config.yaml
n_layer: 8
d_model: 256
n_head: 6
n_kv_head: 2
head_dim: 64
d_mlp: 1024
vocab_size: 8192
activation: "swiglu"
norm: "rmsnorm"
norm_place: "pre"
norm_eps: 1e-06
positions: "learned+rope"
rope_base: 95700.0
rope_fraction: 0.25
qk_norm: false
attn_scale: 0.125
bias: "qkv"
tie_embeddings: false
parallel_block: false
init: "uniform"
init_std_qkv: 0.0611
init_std_o: 0.0
init_std_up: 0.0611
init_std_down: 0.0
optimizer: "muon"
lr: 0.00166
lr_mult_o: 3.0
beta1: 0.93
lr_head: 0.00597
grad_clip: 0.5
warmup_steps: 200
schedule: "wsd"
decay_fraction: 0.938
decay_shape: "linear"
final_lr_fraction: 0.0
batch_tokens: 65536
seq_len: 512
doc_mask: true
train_tokens: 787300000
steps: 12014
dataset: "wikipedia_en"
Each number is 50 + 12 x the weight over its row's rms, rounded and kept within 0 to 99. Layers, rows and columns count from 0. The size before them is the row's rms in percent of the matrix's.

# gate: layer 4 MLP gate, 1024x256, rms 0.107, rows 901-917, columns 64-127
# up: layer 4 MLP up, 1024x256, rms 0.113, rows 901-916, columns 64-127
# down: layer 4 MLP down (transposed), 1024x256, rms 0.0924, rows 901-916, columns 64-127
gate901 096:59 53 51 73 75 63 49 33 48 52 32 33 34 69 52 45 52 37 30 34 49 54 54 60 22 49 43 53 24 53 41 74 77 58 29 36 58 52 41 50 44 47 33 55 60 70 40 47 49 74 51 34 48 37 50 57 34 66 41 45 50 39 68 36
up901 096:37 43 64 59 34 31 50 42 47 52 26 52 65 34 77 49 82 45 56 47 48 69 57 67 64 51 56 64 56 53 61 39 70 47 38 61 41 62 72 55 34 47 42 43 60 49 56 35 41 47 41 61 54 69 35 74 55 37 54 41 70 41 52 58
down901 099:61 54 38 47 55 45 46 46 41 46 58 61 48 74 62 41 47 46 58 53 54 53 11 43 56 48 33 28 62 52 38 58 37 53 47 51 47 49 62 63 72 72 37 52 22 44 55 78 74 45 27 48 50 58 65 60 55 54 48 51 53 47 54 57
gate902 083:45 47 61 58 45 68 69 52 50 70 47 51 26 50 49 32 53 61 66 70 55 57 55 41 53 50 60 55 49 63 56 57 32 36 47 66 56 46 67 48 57 48 38 30 50 51 40 49 51 50 54 53 50 50 49 52 58 64 55 35 37 45 55 57
up902 086:36 75 54 49 70 64 51 22 59 43 72 62 46 53 44 59 51 48 29 45 54 43 42 49 46 51 52 70 50 61 60 43 47 38 35 55 62 56 29 42 58 55 52 43 07 33 74 44 37 53 73 53 40 56 42 44 62 33 59 43 39 50 74 44
down902 085:64 46 44 52 35 41 34 49 49 42 33 48 54 39 67 32 43 42 38 37 62 37 49 29 39 62 52 41 48 62 42 58 67 91 77 56 45 34 55 42 50 62 59 56 64 55 39 61 51 40 48 23 51 44 59 45 39 54 36 54 69 42 36 49
gate903 090:59 46 37 51 62 38 54 49 65 34 45 42 53 45 50 45 39 70 51 65 78 46 45 35 42 44 50 39 61 61 42 45 83 48 41 67 40 42 64 64 39 42 54 39 23 43 38 24 58 49 62 50 43 56 30 34 58 47 51 45 45 56 59 62
up903 094:59 45 62 07 55 49 35 61 45 64 61 54 54 56 56 40 53 75 58 55 39 43 33 53 42 46 40 64 44 46 47 32 66 61 44 34 50 34 68 27 68 67 56 36 34 26 37 56 34 48 43 42 54 57 52 54 43 63 52 55 54 39 33 57
down903 088:62 39 36 38 10 45 57 58 34 42 45 46 48 39 58 54 62 39 27 34 36 70 63 43 58 63 50 51 51 38 35 50 39 61 68 49 59 57 35 61 35 24 41 32 57 62 53 52 46 59 38 43 47 41 28 61 44 62 39 55 32 60 50 44
gate904 104:54 48 46 36 60 59 65 46 44 42 26 49 40 51 45 52 64 71 58 23 39 66 72 50 52 60 35 40 32 76 52 62 38 46 52 67 28 62 67 63 30 41 54 66 59 55 22 49 57 42 59 28 37 52 63 40 55 42 38 48 29 27 43 41
up904 105:51 41 60 34 49 45 44 64 42 56 45 27 58 59 46 42 48 53 32 57 46 56 66 62 48 27 33 54 44 43 56 58 47 49 50 42 40 55 46 50 37 62 51 35 53 46 40 44 33 71 65 25 40 60 58 64 52 56 57 32 27 41 34 38
down904 105:54 51 60 68 36 71 39 69 59 62 54 67 49 50 12 62 42 71 53 50 36 55 35 66 48 54 60 36 58 49 47 36 56 48 31 70 55 45 47 65 64 53 58 42 41 75 35 48 33 45 53 41 50 60 33 49 51 62 48 54 53 41 46 69
gate905 101:44 57 70 63 63 56 52 47 46 53 54 55 36 57 63 51 57 53 28 57 49 38 32 61 46 57 39 41 53 25 36 46 53 54 40 66 38 41 63 44 67 57 46 29 45 55 52 34 46 45 36 80 41 61 42 45 56 35 61 35 37 33 40 38
up905 104:57 73 32 35 67 21 49 38 40 69 53 62 86 35 45 62 51 40 57 45 43 53 48 51 48 56 26 54 64 50 48 34 59 39 45 56 54 26 61 52 45 53 52 66 41 54 62 47 44 44 56 61 46 52 47 36 39 51 29 54 67 46 46 33
down905 104:47 59 42 41 38 55 54 57 57 70 48 48 52 56 49 49 62 57 60 73 24 34 49 39 52 55 50 41 53 51 47 54 55 54 67 21 70 45 53 43 74 70 37 48 46 38 83 56 70 43 55 47 41 64 60 64 43 34 47 28 31 31 67 69
gate906 099:52 72 49 45 59 47 45 40 45 51 45 55 37 68 42 54 53 23 64 40 55 50 51 34 37 50 48 40 42 53 63 74 72 46 51 65 50 55 37 47 55 34 61 68 44 29 54 45 74 57 55 54 53 35 59 47 50 49 52 26 60 28 46 33
up906 093:58 60 77 47 55 70 32 69 62 57 51 55 45 64 64 71 54 42 48 52 60 56 47 51 47 46 23 26 53 39 76 49 46 78 53 58 44 38 51 45 61 43 50 47 23 59 38 59 61 55 33 34 61 49 31 46 38 29 48 42 35 39 53 44
down906 095:52 31 28 46 24 37 53 50 68 56 50 35 66 40 50 38 55 56 39 41 49 50 43 66 48 64 47 61 51 46 43 45 29 49 61 61 81 63 45 50 49 37 77 31 59 50 61 46 43 55 55 37 33 48 39 46 67 49 48 59 45 49 56 58
gate907 092:61 58 67 69 36 48 48 36 51 42 52 49 39 63 44 42 68 34 43 33 54 44 40 31 46 66 61 32 49 42 39 48 31 56 62 44 39 60 60 40 48 39 45 85 42 72 57 40 51 66 54 49 44 36 70 48 37 70 38 69 55 56 30 33
up907 085:59 65 47 61 55 39 59 45 51 57 63 49 53 49 43 52 45 48 34 50 53 47 57 46 65 62 61 35 52 23 59 63 55 49 67 34 37 47 61 24 38 48 55 88 17 48 46 45 40 52 53 60 52 39 59 42 35 61 41 55 49 39 43 47
down907 097:19 58 46 46 35 54 39 58 48 55 45 43 49 52 37 51 51 51 61 67 52 35 44 64 37 37 35 47 64 63 49 39 53 47 54 62 47 21 50 39 38 21 66 67 55 49 45 68 46 36 65 51 47 69 45 57 77 38 65 34 56 47 46 52
gate908 103:47 46 55 41 47 35 64 46 32 53 47 43 50 50 59 65 72 51 55 42 41 39 61 43 62 52 42 54 57 44 64 57 52 69 51 65 37 40 42 40 48 37 29 57 41 31 48 22 48 60 35 30 52 42 32 69 40 48 42 42 62 45 49 33
up908 102:49 54 63 44 57 59 49 52 51 45 31 50 40 54 47 61 52 29 37 53 44 49 43 34 55 37 23 57 42 57 49 36 44 61 57 23 46 44 20 53 35 61 61 47 65 35 70 64 52 15 61 54 62 71 70 23 55 54 59 48 46 54 51 47
down908 104:66 45 55 39 54 57 52 45 65 66 54 56 75 57 24 37 51 48 62 42 48 49 59 40 60 46 52 53 65 49 54 54 46 40 47 61 71 53 63 43 41 42 79 26 46 45 64 27 69 46 29 40 67 40 63 65 33 55 52 48 32 45 59 62
gate909 102:35 49 48 43 52 67 54 45 50 59 33 64 55 60 40 26 61 30 49 64 40 43 41 35 51 66 39 58 59 41 61 50 71 49 65 49 37 33 42 71 39 54 71 35 44 65 62 49 45 53 46 38 59 54 51 50 43 54 58 45 22 41 47 35
up909 099:37 55 55 42 30 29 55 43 63 54 31 38 54 35 53 61 61 64 47 64 63 26 48 65 35 41 49 52 52 38 45 45 55 36 53 44 46 36 42 45 48 57 54 29 40 36 64 52 58 37 59 57 62 40 40 56 51 35 55 58 62 61 32 75
down909 106:35 40 33 53 48 40 50 44 51 62 42 52 55 45 42 54 40 57 79 49 51 65 32 68 64 42 45 52 73 52 64 43 62 39 60 56 58 45 42 31 68 46 56 63 48 67 32 46 35 50 53 60 51 31 54 67 50 52 64 54 33 35 34 50
gate910 098:59 77 60 27 66 42 61 59 47 62 53 49 44 55 55 46 49 44 52 46 52 47 60 54 60 45 50 42 42 54 28 48 43 68 64 47 60 47 52 42 51 55 51 59 46 64 50 45 65 68 41 42 70 32 35 66 49 39 41 61 37 55 57 48
up910 106:45 40 27 38 25 57 25 61 63 63 51 50 65 40 37 64 17 48 44 34 51 62 54 59 45 59 67 25 27 54 54 44 44 58 66 52 58 46 35 49 56 41 48 76 39 49 38 69 72 54 41 42 47 41 64 60 57 60 65 48 42 49 38 48
down910 101:36 45 48 44 57 36 50 27 35 41 47 29 28 52 50 28 63 46 29 60 54 58 33 49 62 50 50 54 70 51 31 63 52 61 46 47 64 54 59 54 52 45 52 44 56 55 70 34 46 59 62 75 43 49 25 47 41 57 73 61 53 49 64 30
gate911 098:59 42 63 18 43 51 44 39 55 34 44 29 56 43 33 68 49 50 64 42 43 32 62 40 63 44 69 50 63 55 33 39 18 59 52 60 52 54 50 40 72 36 41 78 66 40 53 58 54 56 56 60 51 52 61 62 49 38 43 46 55 40 59 42
up911 099:41 43 40 30 65 42 54 58 53 57 42 34 65 45 46 34 57 43 67 35 51 56 41 55 42 52 39 29 40 51 50 55 57 58 36 38 53 50 50 41 36 39 45 39 60 51 50 41 59 55 52 54 65 27 65 33 64 55 50 63 71 49 66 46
down911 102:53 53 56 42 38 36 37 37 47 50 53 64 45 56 61 67 41 35 57 42 62 33 44 53 67 54 41 47 36 41 50 45 59 41 43 33 80 41 30 30 20 73 57 48 32 51 61 28 65 67 45 40 47 53 22 59 56 51 32 64 57 45 54 65
gate912 097:34 50 46 34 54 36 65 50 43 57 63 61 31 34 41 73 48 62 46 45 59 58 39 37 63 50 55 45 74 49 42 42 37 40 64 57 59 58 50 75 54 58 60 47 33 50 39 42 49 39 55 81 40 51 50 50 53 43 42 45 49 52 45 47
up912 106:56 50 44 74 72 57 47 59 62 54 32 74 61 43 72 41 71 63 34 57 51 47 35 58 54 55 36 49 37 51 56 68 45 56 58 56 36 47 31 69 63 64 68 50 50 54 40 62 46 54 54 35 44 35 41 52 52 65 59 49 51 64 47 41
down912 101:40 44 57 48 34 54 45 52 22 41 31 44 48 42 51 32 49 79 48 40 51 60 56 89 56 79 77 59 45 35 31 30 51 45 49 58 58 62 49 45 51 31 34 33 61 44 38 29 64 44 37 79 69 54 56 51 53 29 45 48 55 43 45 57
gate913 098:53 41 45 44 45 47 66 70 42 19 17 57 57 43 43 58 61 53 40 47 59 66 44 34 25 57 57 29 57 72 64 54 48 56 44 45 48 65 48 50 41 48 49 74 61 42 47 50 53 59 47 75 49 23 39 55 37 50 61 50 52 61 42 58
up913 097:73 59 23 61 62 25 36 35 50 55 46 39 68 49 58 79 49 56 57 31 55 53 55 39 47 64 22 65 71 54 33 83 64 35 42 40 59 36 65 49 42 59 55 41 42 36 46 33 52 70 30 40 50 57 43 59 46 66 44 55 36 45 63 58
down913 103:48 68 46 28 37 39 71 24 58 57 55 49 42 33 40 47 63 45 33 58 64 39 67 64 54 61 59 40 37 39 57 66 50 39 55 53 54 61 48 74 38 35 36 39 75 64 44 86 46 30 68 47 46 65 48 17 79 71 57 65 61 72 24 62
gate914 096:44 37 44 45 60 56 69 45 44 82 49 51 25 46 68 50 57 44 47 47 45 32 40 58 42 37 64 57 72 64 69 46 49 57 34 44 54 43 44 30 43 56 73 52 57 44 50 56 73 54 46 41 40 61 50 45 59 58 51 51 58 52 52 46
up914 090:65 36 55 61 50 38 63 56 47 53 58 61 41 60 56 82 54 26 61 62 38 48 55 63 43 45 60 62 44 62 75 63 52 61 54 63 53 44 44 48 55 47 43 46 64 38 49 63 21 52 67 44 37 47 70 43 55 65 38 39 48 57 64 55
down914 106:52 55 56 52 49 45 55 53 70 49 55 39 71 64 41 43 55 37 86 59 50 52 60 42 56 41 62 40 46 32 30 49 52 30 57 47 57 39 42 64 36 39 39 49 29 33 57 39 55 27 43 34 64 32 50 55 61 64 47 54 59 55 34 52
gate915 097:42 31 55 48 45 42 41 29 42 68 52 46 44 52 66 52 79 27 57 64 31 52 53 39 56 62 60 61 40 31 55 53 60 61 45 41 44 55 40 42 48 71 33 26 37 48 62 51 54 31 51 43 46 61 43 52 53 59 42 56 28 57 53 66
up915 100:49 57 29 41 46 52 75 58 54 52 63 57 39 56 56 68 38 52 43 35 62 70 67 38 59 66 56 37 42 55 50 49 58 53 64 50 33 48 46 55 69 38 53 73 69 51 54 51 52 29 57 49 72 33 45 54 50 48 46 59 43 43 46 78
down915 096:67 32 66 29 38 43 34 54 54 48 68 54 59 60 36 46 60 38 69 63 49 57 37 58 63 46 35 49 53 49 61 35 42 53 49 73 36 29 67 36 59 46 45 46 41 63 71 48 74 48 42 42 37 49 53 74 25 50 53 45 50 53 66 40
gate916 101:38 57 47 44 75 53 68 73 39 47 48 31 25 37 72 60 77 57 42 68 58 46 56 30 48 48 53 25 56 28 46 49 51 62 40 60 53 48 22 63 50 45 42 41 45 60 54 51 63 62 72 57 54 42 47 58 51 35 39 49 39 73 37 49
up916 104:68 51 45 45 64 50 52 17 46 33 49 42 43 54 49 52 32 33 64 55 52 42 47 28 44 47 59 64 49 51 33 62 47 68 40 60 59 47 59 49 23 48 51 49 51 24 56 39 61 50 65 65 47 58 36 48 57 56 77 58 43 44 29 61
down916 103:39 43 59 34 37 57 43 60 46 52 54 56 52 59 41 30 41 50 40 30 60 48 52 36 56 46 65 55 48 40 56 33 62 46 76 38 54 61 61 43 54 45 46 46 53 52 54 50 42 70 43 26 45 55 55 49 50 44 19 53 44 38 59 36
gate917 091:48 57 53 62 56 41 75 50 51 29 40 41 34 35 51 69 60 51 50 61 56 47 47 33 33 50 48 65 57 61 33 33 50 44 33 60 65 67 65 56 32 44 60 55 47 47 42 67 46 62 44 43 49 66 36 46 29 48 40 51 46 62 53 31